From a checkpoint of a small transformer trained on Wikipedia.
Size: 5 heads of 64, MLP 1280 tanh GELU, vocabulary 32000, 26.9M parameters.
Architecture: LayerNorm before each block, learned positions, biases.
Training: a variant of SOAP for these matrices, 517M tokens, 1972 steps.
Each number is 500 + 25 x the weight over its row's rms, rounded and kept within 0 to 999. Layers, rows and columns count from 0. Numbers have three digits each. The size before them is the row's rms in percent of the matrix's.

# up: layer 7 MLP up, 1280x320, rms 0.108, rows 938-980, columns 0-159
# down: layer 7 MLP down (transposed), 1280x320, rms 0.102, rows 938-979, columns 0-159
up938 093:529499460506490503565514483484525518464505495527490513483502469516515491458472499489527498469463547507511476540464479491504465513525514549516455534515553561486508491513540493487502506474470493526497460495440497495524493503532519469500551486522526502509528503488473456505511506517509508495535512483545506478467477524528487491513570486520534494456522523504463522514491553439525470509517488516507500541524484502488505514499511458542534496519507554527503535503469506499513501512509508
down938 101:477493516535507498460489506487488500522501460510520431499527474477502507528480483489525504519485515492495455510564464501500517488514482536487496506508485506533480532461494527512536498496550482502528534477489488558485535520505501483467483490497500517480463526518517486492520491528501501567505473496487499456561522496519527535481492536503483474463506465467505502513514549522499472506503516461526472467511503528486497484499522540494480499467472522453521483509493442487521480486447460
up939 107:519491450501511527502509483480493516483461486509495488533526509533520502529493479550512480508496483501526528482471513501492537487507491507523513480479455510494477490554505532471486481472509540456546485507539486498491518476439507470519502540475509471481499473501459509487503490526516499510514501485529491509515495452526514488482533504527496542475490500470537480516535464514507487482458523502490521472537457483487530467485485487457493463543547556445540491513470506503494497494512505
down939 104:487519520517498529486517490499537474460480495505439466531483491510474508536555482497497476561536519506490441515530515505543473460486504472478518546508525524494442507514534502503500494486487520513482463480515477514494477494482516498480511485526484498484505500507472507542522505523508508502522484477494551511516474482517522531492514515517480510535508491523460485534434481504503504505492491486502496464501502519468513515519519486458541486480460457510497465496509527520526490469483475
up940 104:473496485457509502478504525470516499531494514499509524492485477552488507507503506504497461470519498473531486473494499476494543468483513515492486511487568455482526534502523495505482484495506498509529495481516462491543487476500499505517519481499521501475480517471509521551495524450514479482501523496526511494528502536494503490500477503493483542507536473456476470491493472502513539541530496557481519496433500487508492514486532482462523513500532516514512540501534462515440466540535498
down940 095:515486523554486465515499469478443520504511501505507496491460516475502524487500505505500502517503487529428505493551525492525485531540504533501499505542494552499483451457502496521504509521446520459493489517493532462528493525477512502514501504510513475508520517508496457451479483534515494514467510492503501519521487466485504506488515510519507442511472508502544545491553527543486464440519476456496518475554496490471502510476506501480484494479495498496465476478453493490515529442463482
up941 116:473516518472498501531476476497495499509542489458476471508473534485530521486513471535574522516537505501530524512452504493461494464467517561475479526496522509486490515509539463517502512490515515527506498437489472501517507465534521511457533519493481476538489496502522473495460513521510500489493548503438519444417495543494533497511476505441524484495484524503516511505521479492507494467500482497463450491515472498489512540500511507493505504509484476535450491521480511521502518500513498
down941 126:521457455436455523549513480457477463520447458473518509461495488508506498541525509511518473506478505508488507471503508527529485504504533516445474523504527478512518485518500471483529540538506526477484490465511486502466495454537505518503505479521519449465547520477529502525516530490495476489481510550508513492501507527463520473529487488490482515531502522490512455514466505513509504534477504566488460505513493502500519516520481523490447495450479526496502506463507498466535509489463488
up942 101:485529506513452532514510522529499483512530476472491493511537557502517471458501504464500497544500537509498509505503455462488528539495516489495519460488480506456467513505487515504513502514487522536483475479512540528461523497542474509484476456508485494510492485524516475432520476503543522490482514494566495521482520474500464500500519553542517502485532446492505497503529532470511506480449521519519500535517459526509521494505487470476472502471507488466490456505491524504486472505464513
down942 108:483441504468492514480486495527501539591505525516515474512528517518547515535499501526476475455504497508484517510533485486537494501525520479489486494507478489491481488511477473497493557509485489496487498531504482509465504512444510547528444574490508513531500504515513469499486467490524556516467523466520469508492493481510501467527466504472550515527494505523524496495528489508504514541438506500529503539513500476482532537537491490490511553503542501520512492500483484502494531508486494
up943 094:527477529489505520505503489480486498515529516530470480510478502506483482481492467492502500505493507528483462466505491459489477521479479504480512544512497471476525450477542521494504472503508487469513530480455541530470496513498511502471509510528546490497508482500484523522516518491540522513506520509519528510521476476488504496515471467492519538507462509473473457487495482503464466492465492477464507488548526476482506493496562518498533460502496475491483438533519514473551526459475496
down943 098:470522486484544515504539523494497508499492512528504520496525473487486532494511480481532510454485469481543507447503535520508501477481524448511501518504510486478475514499484477504500527468532535489472479479505511493496541525485548477485478505480483503502510487467470487504512469521522497453466486477488552469539521492475494483478501485511497551484520504519490523523506494480524498508517505512517526497493465530518524517493504528478499519501458509475550507489493464479450493506489509
up944 103:501457530483476551506520491497493497449511482502513489469493489487495527476501532508513521496488480517502501518509481505501482488542504494547516501512442488511533492492520510500491440467460500437539515512530448478474528542508511557493503537489516487470505488502519532489512512536497485559518535525493481496486497520482532484541493511529507513518490521505464514481462511471548518476455496506496514475568503462538541482511545517508521521493454525475530468454541530513532503484504522
down944 098:532478524525531501496489522487540524561494499526527539489513491480496506514451499514475541524507493457500462498511498519539489487559484491516461482512489511458531491494537491498467534501498508537556490503467534480463463502477519459499514537508494510519486522450469521512516529445490501526505493508526529467482505482501473506493491474486526512486474536489523496490556489486521511520477505440504526507503503471521519503475504492484499458533485467478478483518510512501512513523521518
up945 103:474463487530526469508491484496512484515499487526493520469518502546480478524486496505494449486516495506493508529499480470527471480496488512497477488513492434475535549481508529490496550509548494479459474474485455493484526476468499479468539493545507509532502540445528456518519490477487492488473528519513495511485487470491508461508510480483472524492547523480563530475524474483455554436497495471532511493479480434487503478541469485465496500527458512485466487503457474465458491493484541
down945 110:452468512581499497516535501493518490487513519469547508506449497474494509493511508467494510547484533506477518475502503495496472505484508537449536509501519517461532488462499501521539532500517475476477523499471490462499449522507523476529500492474451479532511518465512524476482545495551474483478505502522529468445514534481527495458498529463489470489505518461483461482520474493480521533523554495516499505475529480534489532501486532463478507489458474510471502477490494545513473490473504
up946 102:503474505508510509489539478525535483453520504528499478497523540534494506502501534438546502498476508461525486496531486485477475447500517498506513472468552488475488490530543529494495466462498524531473451480487455503482474521500480472488525476490535497469489494477523515476566498501497491509498473523511495504489490499522516463474541506506572501480470534517529494512476514483468507500549467482510493478501489473472493496538499501466510521490534501485500514497535483453543507538516481
down946 102:488495503529479525542523471475484511511519532486506512472487483527465449515496495506456493482488471565524556531488503469524511506467490498499535508516504521521495473591520497510529465548483519495501433474468507494516481487498533534492509516511498535515477479517489497515508515534489484457517480503524500495463493512480488456480454525478496466561548508461561452498494510478478454506495494546484523522487499466532475559482489487498532540494506490488486531483510495443485527464527534
up947 104:499454522524534512531497492493478475505485468522502506488473515473460524485483509508526491534545508488491497495494490487542499501483488492511502509501505523486445495492474506487515507504538473527535514541503520547463537487536467522472569514508512478506493511482465477498546501460505502507479473474504469503486526533508487486489512525499453519472470579442500511513493422508487489523475488503460505522515484511481507476445531505466519524497433495455499540505481497475496531439516533
down947 118:490469472495506524525541501471484517497476536511504471511486515476469462452508489523565507521521496496475517512529493507502503480534551541516485497515481509480491445505501506508523463525558519536479504485496517521530495516536481506493473505504465485510478501534470493511505526523530503476456518471559454540498509489480485478516492542518485502511531497477513521441493493518514490481515527482550473507471485492472484495536511496491523472481558528469523437485509504519474501536513537
up948 105:529511529537469475514491513492504443501539531508513506482509496493541514522543471478526486499484474513504489522513505511522505482524470504465540502490485466493504486523415486491521485495489551506484497462485499494513502517521465477496515522522519493471525491441534513493534492528445469489482516502489503499490510507510486527547535500487483490496499523466435483547539486502506461537493484487500471530489507478483468538520468503456533497491504490551524497495540494515503516490520488
down948 110:531482446436498495488483504508493496484486489511496485507494513520506535541539535512471490490489535501479517434502484491493487543476472477507439484541492517451535495545487472524562476526549483500488531520519507501484541509549469487521484514492498444497508480490468527501539527498499453499500515497513508517477474477471488515523487457486461497502505534563466509494533505473521463492517501499527489506438519456512544488533479541526482551512513474484517486493512482441503479506477479
up949 092:510526508511530494452546476515499495495527460453495494518477485480504515504486497518514506522523508502532495541508468507512448452476514528488477468528461518515501537505464534521499508520527470520512460494509538494504482484465518505484497522466459496549476486542498527534508473496507479500455503477482493461512474527545447515488523486512540488508484478518523517517510492513495509438440478468473491481482493437512514459471478490488508493489507501473490506520493570472492476480524520
down949 087:493466496488491479483516547574518493455483483516498520481490488523486494541512536463481477456462509482485539478532465531481534523496506497510507496505529496558558528464469473506480480509494471504488529488496449473519508489455494487483469511503494516457476533459513501497480469452472493499489514521488473516502512529512479499509498523474551510475486475509527507487500493493504515496490512540495517494472511508497536503495527541461495524497446489491480499499458464479490568499520493
up950 109:495505479509478493544494467525492468474437525506455495513515492507525529516515540497528518511534511533530485518527518540551486466482478488563494526528464501513470493476486475475537468536489532530494508486511487473457494480537503464489497494461489538517510460482482489510508508492526499483531503513486496498472435507486505551476503533506511452498496520487536523483466484532489457467558523507502492505523521477469506479497498495490439550506493506526525527487478567474521479500549513
down950 106:486472491529498503525467505505512478525517508500449522470501464491545511514545507483532455486494496529488516471503527526528513481501523506534556508509465510492476488503474479501491523479504512479536540521502441503522499498495537470487487488509533502444503493420517517525531510509468496481483502481532456497464494498490545529544524480482457486469487495482477494489512506475531561513473498525473493523479496459492510522504497483512472547507536464478489510450484527496517503490472514
up951 116:495505461478480485529544509513541449513528493482501499534508470531477500472470504468471481499509461508507512505498422499493452524472517491497506507501526467508511528525504502486473482495490496469519557480527522520441480493511505525531497446498499506500505483493486455475502465493509517480530524542469550500517475479526504526492485512483465499504469511496529503490502516515506492556456480529537463552489525505521498508520524545498500463514506483498518514478502523489518527484501501
down951 121:483511467488509489532502514526550496494513515527542541488474494514565486525453473502508457466476531500516511557471521505535470513502430489518497492517532469519519516534483470469485512454462477492512493474499493547507510515444519466522497530465516545482520476495493472547494494530495515482502512468508498544503495527460547487490503453541471495528465513509491522464498483506490457481554482477513494502485524497498470498502507514499532489484497462512475486496525504477527500488533471
up952 100:519513541463498486509512523539519515541497517496515504521509472514489500476550522545529467521480454510482521465488503496492509508517435530515493472508500522523499487524480495485473530472509495478508521467471490510522525461492539474494494501504487515474511480531509524511513471490515512446486498504516480464479455490541505483483500557496452518518451532524478526534491535465498514523471479522468496543459496482467489504528503484483520546473506501505474486471491526475494461497476523
down952 098:504544492455540505456481518509498478494454489532560491470544477497485509506459486506523466536538486520538485548498500492493507529489510516446530497481519516492545497491539492482481532503480482518504496504524524499472461512488515468490501474510462467516498540471536486499494440501518503472472512528504496525498505502528452527508474489495512458513463535456497505506527499524513530483508539505531523514495465498523507513464507490478509505523450504492499546486480479499494525531503488
up953 098:509468496513494480503520524497487482506504532448480483505487516563491481531498485501514506527517483511477469512554461511542505471501514496509467502501459526481516503505520474524479439483545496495543497484537493538531492549462494501487556475512496514458528479474564475471517538500467492502519552455484530448485483534482508492494464469472454477485490487486495514500481523474497523510456487495456508491512497524525491512487487474476455530548524502454552465516483489506518477500495494
down953 093:480475498503512497490478464527522498485509559507513529494497486457534494517470532485487504510504486489530497526449530501479500511471491469482518511475530496517504532478456521510521465504463514526486486503483524464530502487453500508497462498495529514518488482535488508532430464460530584480479446467511504518509491496521482493533558445522513508529501503541477519471548518486506527493500548479514495541520555523518532476534484508498503459460461489509491484527481500473483523477498469
up954 102:548506506501488447531452526499491497471509498525494482544563489531487459467476490465502494474482507478490516503492529517482546509503484525516535473492517502498513437515512536470476503523492504508513450508513489510490516479523454485511498550486498506460536508502504501475519460542517513528527491518522524487501537500525518493464500570468514484536509503481498513518498473513529538461503541494509510472486479480498462488498519512474512490488480507471502481504463495534529520518490452
down954 111:494486522478487496517535470519500495525482492470519514497507526504528504471524549552511492483514505495500495457496487477491462472505489535464518486489498504504538511462492520525512465498497529527538518493507473551510543503461517486493494491501481507455477507506482486468535517539499508507493552523472528480509538485501499523509544502493519469515476539486509485441484522509483497492453463486564523542466452523490446522460484485528540467513521527508559473526484436509514470487521488
up955 088:468490512441478482494526489493519523509515518496523435492468527518520476524515505516510468463493448484523500479531500546473537495503497509509504523485508486498514504501527462555549503499527530504488514535532457535484476515494520531504499466519461535490510468500496499491535469527528481521483537473514497499489520479474479477490470526537534512540496528515492431522467460516490541494517500483490456444486531497477512520490514496483498424477486468527557503442562479524502492488521490
down955 090:463475467529436457515516482498514483484522474500477493500493467546456502441463563531519519537518527471497508504479500470530449525474487495499522483508445526472492520509519515488517479525487534527494517577493504509496520467507515466489500488513526498476492521522478475535449529487492521487477485480513441477474487482481534496505481510528512499515458490506486484507507548490510479485488501481466530484580528465505491481481497516499445493487504488494512506476493434473481513497459517
up956 094:495518478513501540493567509498472473509519466499488533465508503530498519475517507568491518500515498517502481498502492470506525513454544545495513498535517457462463504498524492510486499448511475470465543457502490537494530475496472494499536482476511469493520523532523470556525483451505510496518486479509504484526516480486492479478461486476517485508490521507480466520500477526496530462458491482470517519502496476547508454498516479509515484482521471496503499548486511501466501516563527
down956 102:493500530483534512514502481504534493529496484487498520463480512523549494533500535537467494475543431450525515488537512496498497535529496482508490504554475485524525493501501523507478471466453502485534554510483484498489511509488524488539471484502503443448519495488484482464450510475463521482514509483476516511477501511545497492512540500523513492465461512481479498455506511532507519523541518483432517511498490529518509531474546520489516544503534502539481536522473474533531482535497482
up957 099:516468508513484500478509477508517504470463523498476483518530494511489423545515556497500481518507496476509562460492455496518478509468468498517495520495476505503516465496486461506488522453499497517518512527482486490469526500524536557462567523471482502469509488509498482516532497494511485505495515475469453463472503500495482522469497468498497509495490451539485558440495490495463543470502487500498523540529506536515542488444486458514476489474484464505513486494536512461506530502487521
down957 097:477499491466517482506512515494461479490545484504488532474534507486494469495487487521468483528491468484506466486504506489533577513486498463512455509477483500527540510518505507547509483544523540481493465492496484519515489494508534517519494517480510516527496501513502491491490470508498510484488506475530471510472509508541502496504502529504515523505538478499475511496480514473529507471452526505526530522512499510511491453518469464560484517548546543498538494494557523506542536478502460
up958 100:507489479497552479521504482527472485470489499517497484500441500519497464496506521531517460501436487453521481499501504455514511485488493477472491494464483521504489557566495489492461515512508479500489503502488490489469506545557479511497517450540459474483469527514522482513560546462501516520485501488506507539501555519503494500528464538483488508508520496526442486497498516495502506488527458514472579457509498534534467496483524495504466475479482520570483482446475476481485487468544488
down958 103:524476478504503494508488538491505513537512484481441494518528463467477467483508570505503492491553469552535519497473542474514510528523483473537496509482494491502503498532530523539508507520510512538499506536511500499511499464518531491531481458470492518506522508487499495491473452501521551510512517526497483487432440496508474548483499510522467513494500508494502485489511539492510479525490448456497530519506501519541439516517510516458498509504503463509507514495481506480494491502485537
up959 103:490510472499477513502452511519542498526536523532509496523521506433515486457506501449471492475544488524537503493481515520445485451506520487500492528496461504500546474505489539525515485480519474476526530497442470526561534458525498485559538477460507509488464500513481491457508469480510474506538481471505486527495474497534479480503435523504524514477499535459510494552502484516505489514523508523537528540493463477474495488503501451472524478508480458483512486547536522509491506492494533
down959 101:489431519547486474490517469499508519501524521494529526506503504501572480507501495513498527500510513471511488502503526471564508462519478505513523522489531467510465520469474491499468575489539485490485560461508523509508469492523459515482493584515451522523496486506465554506506509501502504539477505488540474500471473498526460552487472523474510534483516490503451500485486503473490466492462485564470494474506504473504463516484542471524461485563509532509492483501507492487493478525552535
up960 094:529500557528513477521496518495493484476511525529538528502444507510538498520489439546494490511488543471541472483524510516499501450481517470502473502542492476506536473502498499454536506524512492475529464479509484533521510503521488495526493481516527542481522451471518497518526490505499444493499517517477472455531522534500517491468493487489485533515509488468499475466497493516507532490517517480454488515514474499478511538498500515523489498463467503480496449442500472480504507496498496
down960 094:488494498481534496486468510499481492498510498479469505509487508481464498476497501495518522444486504475459530520477437431527472500494469478533496497486487510490493517494507519470502514527480488511468531499494484506457513471512506490475461533490507496504539495531517474528497498525494497527524539471482513529489498533510475483449506548536488475546527453466515485492486530527507453449521543468479493487517464537486517529520488485537502470496521478485488451471478442491502500564497449
up961 104:473502486512480528505489468484483476513526477492438495515507523497535511511523505525513482535513481542498476514544502555490503492497522539487490479526506529466486492506485473514523447482481509495485494526516573475501484516554458511501505498472530541522525534501447501511536508518550455497531483492493490493498574519529480485481529517528488501503506490492515489494492457531448493578516516480502484477496551473453532480545535492506507517509499539506505543476521526497479513497524555
down961 098:485496515465478497493524517452478501496553418505549495480533494523559488485540504523523490509474529491521481504494508498478479515494531489488481509552523530463501464525485458501471515498501514568503488473543515457518501494519504523476503481461497499500559487456531487485538548531441478482506552479468511516462546470457484477497512474506490496468524507539533487499483518468495501485563476487472508477485480521529494517492493494512491458460532506528493477493529497503531496501512478
up962 118:447484543511474479497483515506442471507529475500533475478469441496525433513521509467512473501480477498479504498485543438483502492521527542539486514473511452489472467485453488503529563498515496520540474422491479534487471534548522504507496492508496541508497521522497481544500493510481474507481547507519505517504539485520503507503493472550483522508526501521473517527506506499518490535512520515520491482500491448501495511509479505502497499460478538501488517514508520472467446513456500
down962 110:495510449447497473527464558530480491541475495486457516506483526475478511469503518507537516532464468491499519495457499490515522490500490501502478515522460480463528495481504510480524516518459484494517482481510437512509515517503475534522515465493485479487492518465491508539535497472489527457502480493490486533519469502494520508507466503496506483522521503487467476500488523572486497557529501496471509504491527479516488530505491498500519505475501505511494469510476520491443512505469491
up963 094:504522525510492453476511481519521517526510512455469495498461517498455475513477482475497531491480524511496519487485477472505472526477496494474504498469481565480441475492479495481531492541505509446512475503493504494532526483550536457474498478526496495477512464523508503519513494465534501522478507447483450525476506525512479514479528487506501493513516521476501472554446520526499511500499501500516481509493497461518469529528500518467506466499514536496493542475454566566514521508462445
down963 093:529517467498532466486479498497524475501510441525543497489520487494526440505472480509471495473537487511502454487509491490469499511523489484467521557493481533507490510502520488489511475501490479517446475509486529479503517497512580522472498499472503485509505536504534509510491473517536461465455521459465469500541522489482502491486492489533518515472504524512474546528533491481480456502535478503455483455532523469540476514502504502494458522543532514498484470533498525488502518521534523
up964 097:519481504498489491523518516468498487495479563515485534498468508495528503449490520521475444527479509491529516502449516472529474521519479502493498522503546483498484464494512534520477525533484511514511491453476518496522501493475498511546534524536573476526483463520516519503488522536485473489527518485517553496499488469494492474512556524510499459497489476488489505504518513498502491544543522527451477499530483525506491561490512487496477500492470530483491490526522530527514519487502480
down964 098:534502539493491496521511516495506510507520512446532476541509486512526482444489521447515503570519467523471505549526483511499486518471498455496520493473459518555505534548511518491500483519541518447464451491479498505513531502497512458512504481498502524518466528478502494523524441505527502528519491513505486493534495510536523519448463470483492509527530524494520554499483464516527546519486499507510494516494488472482537464518452503478512509499491483509487521462511517483523509491504499
up965 096:543513493487488497484475497487510499497534518491493463505492485503492510503530466502491489516475530454511491570553484508509544537484509505485522452521508532509466518507511471511524455498467550459481537525490476488474482491520507483500515558527514511517546490489502460506474460503502515514509507482521574511482502502521501452506483480542519481487510487509483512485513509494454487481467478478478539458481536529490481519499494501554491497479530488441510502536494488505507524492482482
down965 084:526448502511485496476506535472488509514550473487481540513503472478479503509435534464488525460542530510437519479516471501534477545553519512509516483481528496491515553524502498492487503532456497493482496490482487508510462493510498494525516488513467482499546476495517513534507484491513500497521514489471507476551528522505509471474489472476475510493510477501542474502506467495545498486527475530526548488490486426510512484491486519477496508530461535470462544511498479488481514526483516
up966 099:498502421497501490511493551502540496481484466503504507455477489481513504490516503504532495571498494481481459520476454528526537478542527486467500468504518493451511520464516516445514525460467492517495476509537468535502478574522502540541474462531500497505483501497497423454534493500548484517507497482465519538500500559528509499504501456476514510525535471455489501528498491481510487477511506508540511503526492496549492507513568507472484475532533551513477513524485487491527480501467516
down966 101:523452508495495517512498493537526478491512490533486470496473522496503527489550514490489468464475527511529476515486488471524491509499510442525506448483492517488486525474494474485548529486465459488493501506507563511490465506508531452484448496494532522561493496532504548501464495477469520492477515497508548512486501485506491538484491479472505476503505523479498506446532554492487500501480478493481476483564520515487458523507550477530498493511511537477485496503481527541533500495512539
up967 087:512449502547521508472491489525482470504491529476458475503493496481478482474491544481522524479497466467557489485474481448469501503500452477493491465469477504489470563485495566524450494513524472481514523464503505524482515522529481491498505478509492508469544511509504490471529484550506497493492534479494523488487502517526539550478485526519474545495549452469480477504516520481570558504483487457451500513449522538482506491472498542533521503558543510471531524527483434494475517467461496
down967 090:462581446500453518535515515498475461526530525496493510525513455516527465522525506487509461428452509507508534489498475566528486484557535493502521481516488518516508500510486472490545496493479520505438448525500525497513468469503492549513514527514531487483496541478490499468479499474524487505451525491484521493509494487479452499501487502466512471518512523509489490482502481460486485485481512539489478502489507489529541488507515499482512472480503460511484515512497521510523483475532504
up968 104:510542492494482483502502494499521472494526487480542524497511506470522539513481493452505517501525513525487519465521501527520504547453478477482526510484478512471520514499466476466517489561525509507479465487507445480482493501538502532453527547484537521502512490478477468504491487514533481475507515484442478509433488504490520472478495464494541494463499523520520525504544536536520487527526519457515481523478511493506519505498444472556453507507496540501488495470516532460505499498482512
down968 095:442497486489524488486509518443526514546526491534515549484502521492479539499503466497485479472530472462525477479513483478466506593550497561473529497524519490489454510494516463518502496466488476522482529489489462516462458500544480506493478483479530497454522585492501468459496504471419453534525475498511475505466505486515528514501494520521508459464444513482497495509496451518505493529531503524535523480522499521551539513459506484524508492535490516503506480486486478517457486485510531
up969 095:482489521526501542467463526491517517471487458505500494516500516494511505453527523546510512506536504517479515488501465493461465508517525460495480511496484526496485506489518498527503507525484467526509503491477527485484478484503519472525490495506515464498498519485507510470517463496506547447545514525449494527526515542470501475501513506512474515478478553508454482489537485478529510524492509528507492503467478514520493532477545516493508516463459521502512502478503492521466474491465503
down969 093:480526485517506503480514482502455535490515488500484489513507476549497501564491487474479478487487511478513488478507524514508532536524490528481492538558508488456519552461521498462499470493486503476536438466493467478540472472510458455524538504500537514498492481466512496508477552508530480517507491472513497513516483521487475464504484511468495510519466507513461503471520498510490450504499504510480494507497485497505470540535511511511548511510485506495489553471512520524497528495510461
up970 093:498515480526472489511454522448510488517539535486488448510491468462479502493475520543495494465469477477519537539472493447535443544524523481464452480463559470508477572494506526533487546456544474492527470530539443511518532468497471499522518503528451497496493461445534492520513494504527495506492503514514512483535504508518517512481483496522493518504468513528499505500531455510498442522487494527518518452503517474468545478505503423479498497502526514464504491527462518523508501490513443
down970 095:502516499471532512515500467501510503495510521521520526503497521472527482476521536491490535456481531495504504529526506500473507503504513493507513516518476575484537515537502448469504490463490479507509533466525462480504477483521535474450457506483476502516518527537479518484469472514489510504495509527460499485497521523500474508521520525513506558524544517505478489504509514509529542467494532492473529539455474468502495513536523529485521493495461521497508555475540495472494543499488522
up971 101:459495478485493495460509544497477479464479494548492477494519510499483502500488452458519484520492532482503493520478485519507521468482476503488504486461472486491504500523493492479528473482492532531507485543484518525546513562524512478540506500481499499476486483479547465508496481508548471494494440491506501491493512516490503548468507491507481513517490488498542507492486503494490507529505485528475458532521523524473461435471502533544509495514483483493494499483521508505482466521472537
down971 105:468501513509482522518535453499477509477490522513517511515462507492488505483533533534493505522476531525534468480490504497460488487518469483478573549477471512514502472542523477516513474494502517447492466495502493512442476461498495504491516558506508485520524529499513495447485533506473532494487497525470485496456499482506488483481533516505462470493513513520536516496530482514479459458522506517514515501509475465514489527512505505498475525476554473493529487538458519529507459500501519
up972 101:499508538479486488497520509470479501524487511465464505540490451509481500475455484522520454497509476507522523443510516502526472480527519506503505485501470489530526493482453487467526482491503491509482509483455550536510499484483525546538499505487511483511451456510476519505499480478458515535503532522474488481517461520515510506503488471531484545504483480442467477506484488473480539528526502507495511515541490472454506463496506498500528517501513500479560506505492482563472551501538507
down972 097:521464484516520489493481492459530523499527480457491525509501530488520475480492529511535540405524526508513509518476505559482537519445493499496520511488487542513486516496550474523517482548510493499481470499514502492513522473492506531505492570553471476513528534488492469514459459518510544491500543465550504509484515490504510507507537488485524466484498493513538555508502498537485484490505465475512509524504450514495498506538484454484521465504452479505493493473502473500538505585488437
up973 105:517529486471506470496534479532501527501467474515493506454480526484531512490502528519532489493491494513495533505476480498498495514494550525529516488494509469499489521498499525526535520487497521441526509488533512495479510502563454499511478505512504486522461503515519536498514463510503498545498483494451513474495536483487497482561487506527495488475524543507499469555529514478470510503484527508510480548539500464457516505500526484546467471485504481487461534507490529482520494517494533
down973 102:481502505489488515501492515478525520505487531454474508459522500440459492468483508494501528521511505479507499534553491541497509487462544450467499485487468532498472496517510509469494517545495530499488493491517521492478469494471494496501405513490480480523482525524502504542524511499492494497500507501481523488501478483521494499497450517455506489483541492443523505454525488517503518469468551455523482455468498518496484530485519504469498512478505523509539523550503496501488496521499529
up974 100:405481522454522461502516513527493498518485494472504531511509496508519516547494539498489487491514530505485515495455479467524503519468487492513471501476494480468487543507514455468501497504492499485507518483485506464478469477500462490490479493466525499464499513513523500522501530516539453481486440493492521501527524477485505495462460533481492492490506495495505474556508498512483546520512504505484473494497541494479524497470480492496433512519506493549513487470521507540489495509477499
down974 093:488506505554478485515493515514510420479524489487510481496531461469504499498485542487516494525476507511470504562543527507492521527540537494480543537528504468491510474474532528493499489457506525482459507520504481491571494468505510507501485494519521489503499492525430495513447506522507479523505514462505491514562478522490443491500520500487484468504496508533522523496536507533500470464509488548488506483500439495533487541483511505468493524529509512499486485496442514481489447470508531
up975 091:523494496446465511483507500456501508511499495514501502449507492505468503495552443476508516491504480521530532487495509478508497459540516509497491499475514500545477498485528482454550515501457498504499459477485478527544483449508527526537466500521517462481494532474477507466505450480476499539532547490519461501495512470509529484479516507437494445522469504509516443516463528514475512500459452496486496451540507520472530506466507522493520521512505497507493524514502455498510544496500490
down975 093:516510502525507528504467504516549472473482507470492503483455472504516511484468513493486520508496538502515499488489493472490491488490508478526492485464489477501456522484467451540496496543512473499456461476480472464503490537484514496501470484502530493512493517507481515513484509507482519489485490492502520522514535519514469554515464491531501469465505474518517491496494543519479494509522523489549469553519478511510512498479490506465523501512507523506495502486533546489504542494517500
up976 102:505500491468475488501461468486496474492495504487461513513506506523456492505525518534496515499518479537537542528492509471553506498512507488513491473516486483495532533535508496483521507530498477453500513454482464522503510492495520469534496510529506503450514488482528495550493496514513446507452526535427511509464501559509470492511538537499466513518548520487496522530468510506462493519472486504498516538503536454458464510431502521513509509486485497487514501521489537481538473512510510
down976 091:502478511530496471505534473466508511479481500505542521523544495476537502485489451473515530527532535492520487470521497555498516485546498509477551527474519493461501494496516483493505498506463487500468456509489550488541534474492484503523500487525487501504495538502530483476483549513518453454482480521555515496507488489513511474496468502525503505505460477497499519481514448529474510484489455504519495505502496517485510546538458493498496483501508484497514475543469457463466534510472553
up977 099:530532462500463493517510519528484502492519488532503520506511548497442510459499495505496538535521559502504525502522508516499490466511531496459522476492534550450542519546484469526524505476464509491494488508530501553529502511534452543500481530502502499539493504480537473472504503462479471489475520534506479474503506508479477484485521519479456527546486527484489486484493520497510476502474486496478499509473458485479496509559493505487490465530542495494519470497518514477485477486512496
down977 101:497487517534490497509492480491506509515510485487546544495476519459555530497486541507523493518479512520537504505488493513467504481493522488516510510453519462481501506465480523534504502519467484526459501520447470513465492529459509507505503450504515453523530490520536503498481451545522554577497451476535482482520517549500496489504488486491512479501504468523461457483501512486504496498505453452497549513504494456490496525491504507531487505493509464476464458517488482482493517513502477
up978 096:490500482482520515520545502496498492518458506538485482487478498475516514486509449515474538480475495530508481503505482474509473545494492497509471478503507468504480508514536498513530458500506507508496477533488526495496492504500502560497530497555486486503534499493488549474532487501491411516514518468529556490486532497481480484512533487484552512484510468523457530506471524525501493498547489514492503504504542519490501493446493539504477504477514483500509546473445430559527533483473500
down978 097:524453453495493501490502526545494494492508502460499496522500514536522485475487553485504503512528464503445473475450502512438512460536524492527498461472513490497482515486441548505480484485500466516486516473480483508500551532492475490484492482475521474488490502522521494511530540464492540506514476510509486507503485483497487516498506500486449484549496492500528521523459459494481507508512488499469476523535490531524481509541534487458478518524516497511492503525525498524480460469489521
up979 101:529494500485497484500452482534492510516518470494533506514500495520519519489464497538523518538526469520574500491474488501491503471458520487493516495530497506499548468482502486523534514518491498470552504501453511525531513491503488444551536469471510530455452485518496496500545499465467477483453504489492457443465485498501474514482507477458507493524491496455471509454464494511534505511472502509507494494530513510488586541468493495498519535461488482478475494481473493467536483519545528
down979 104:510492513465504508458474505545509514443539499538484513452515480510501513496548508507449512489468510484498588463489489496525538487509509480521439485501476480497503507469482487506459451562448470517454453488491499505435508486541507508451501522494442512529535465516487524500489477502511529508512515516527526518522471484453533484527504485493528492504486493507488485535523500504499494505481509516484452504494479521516522501526506502512495503521473525510496529508540489543508483459483426
up980 100:530503483499525502478507481533510557489515543507491500535543506502492497497519487519496510494522499505482487522491513535536508520523503510521498527468464557496486502474516544496504519494497478538523495507485504547487519546515470510470471446495456484516466489446507499517525526510514509500462468432470526503495512562439529462494525542535431495468463499507490567504500488504519452532495546524475515478505528484494493509473509535490515479492485539516521523534492490505508489485482480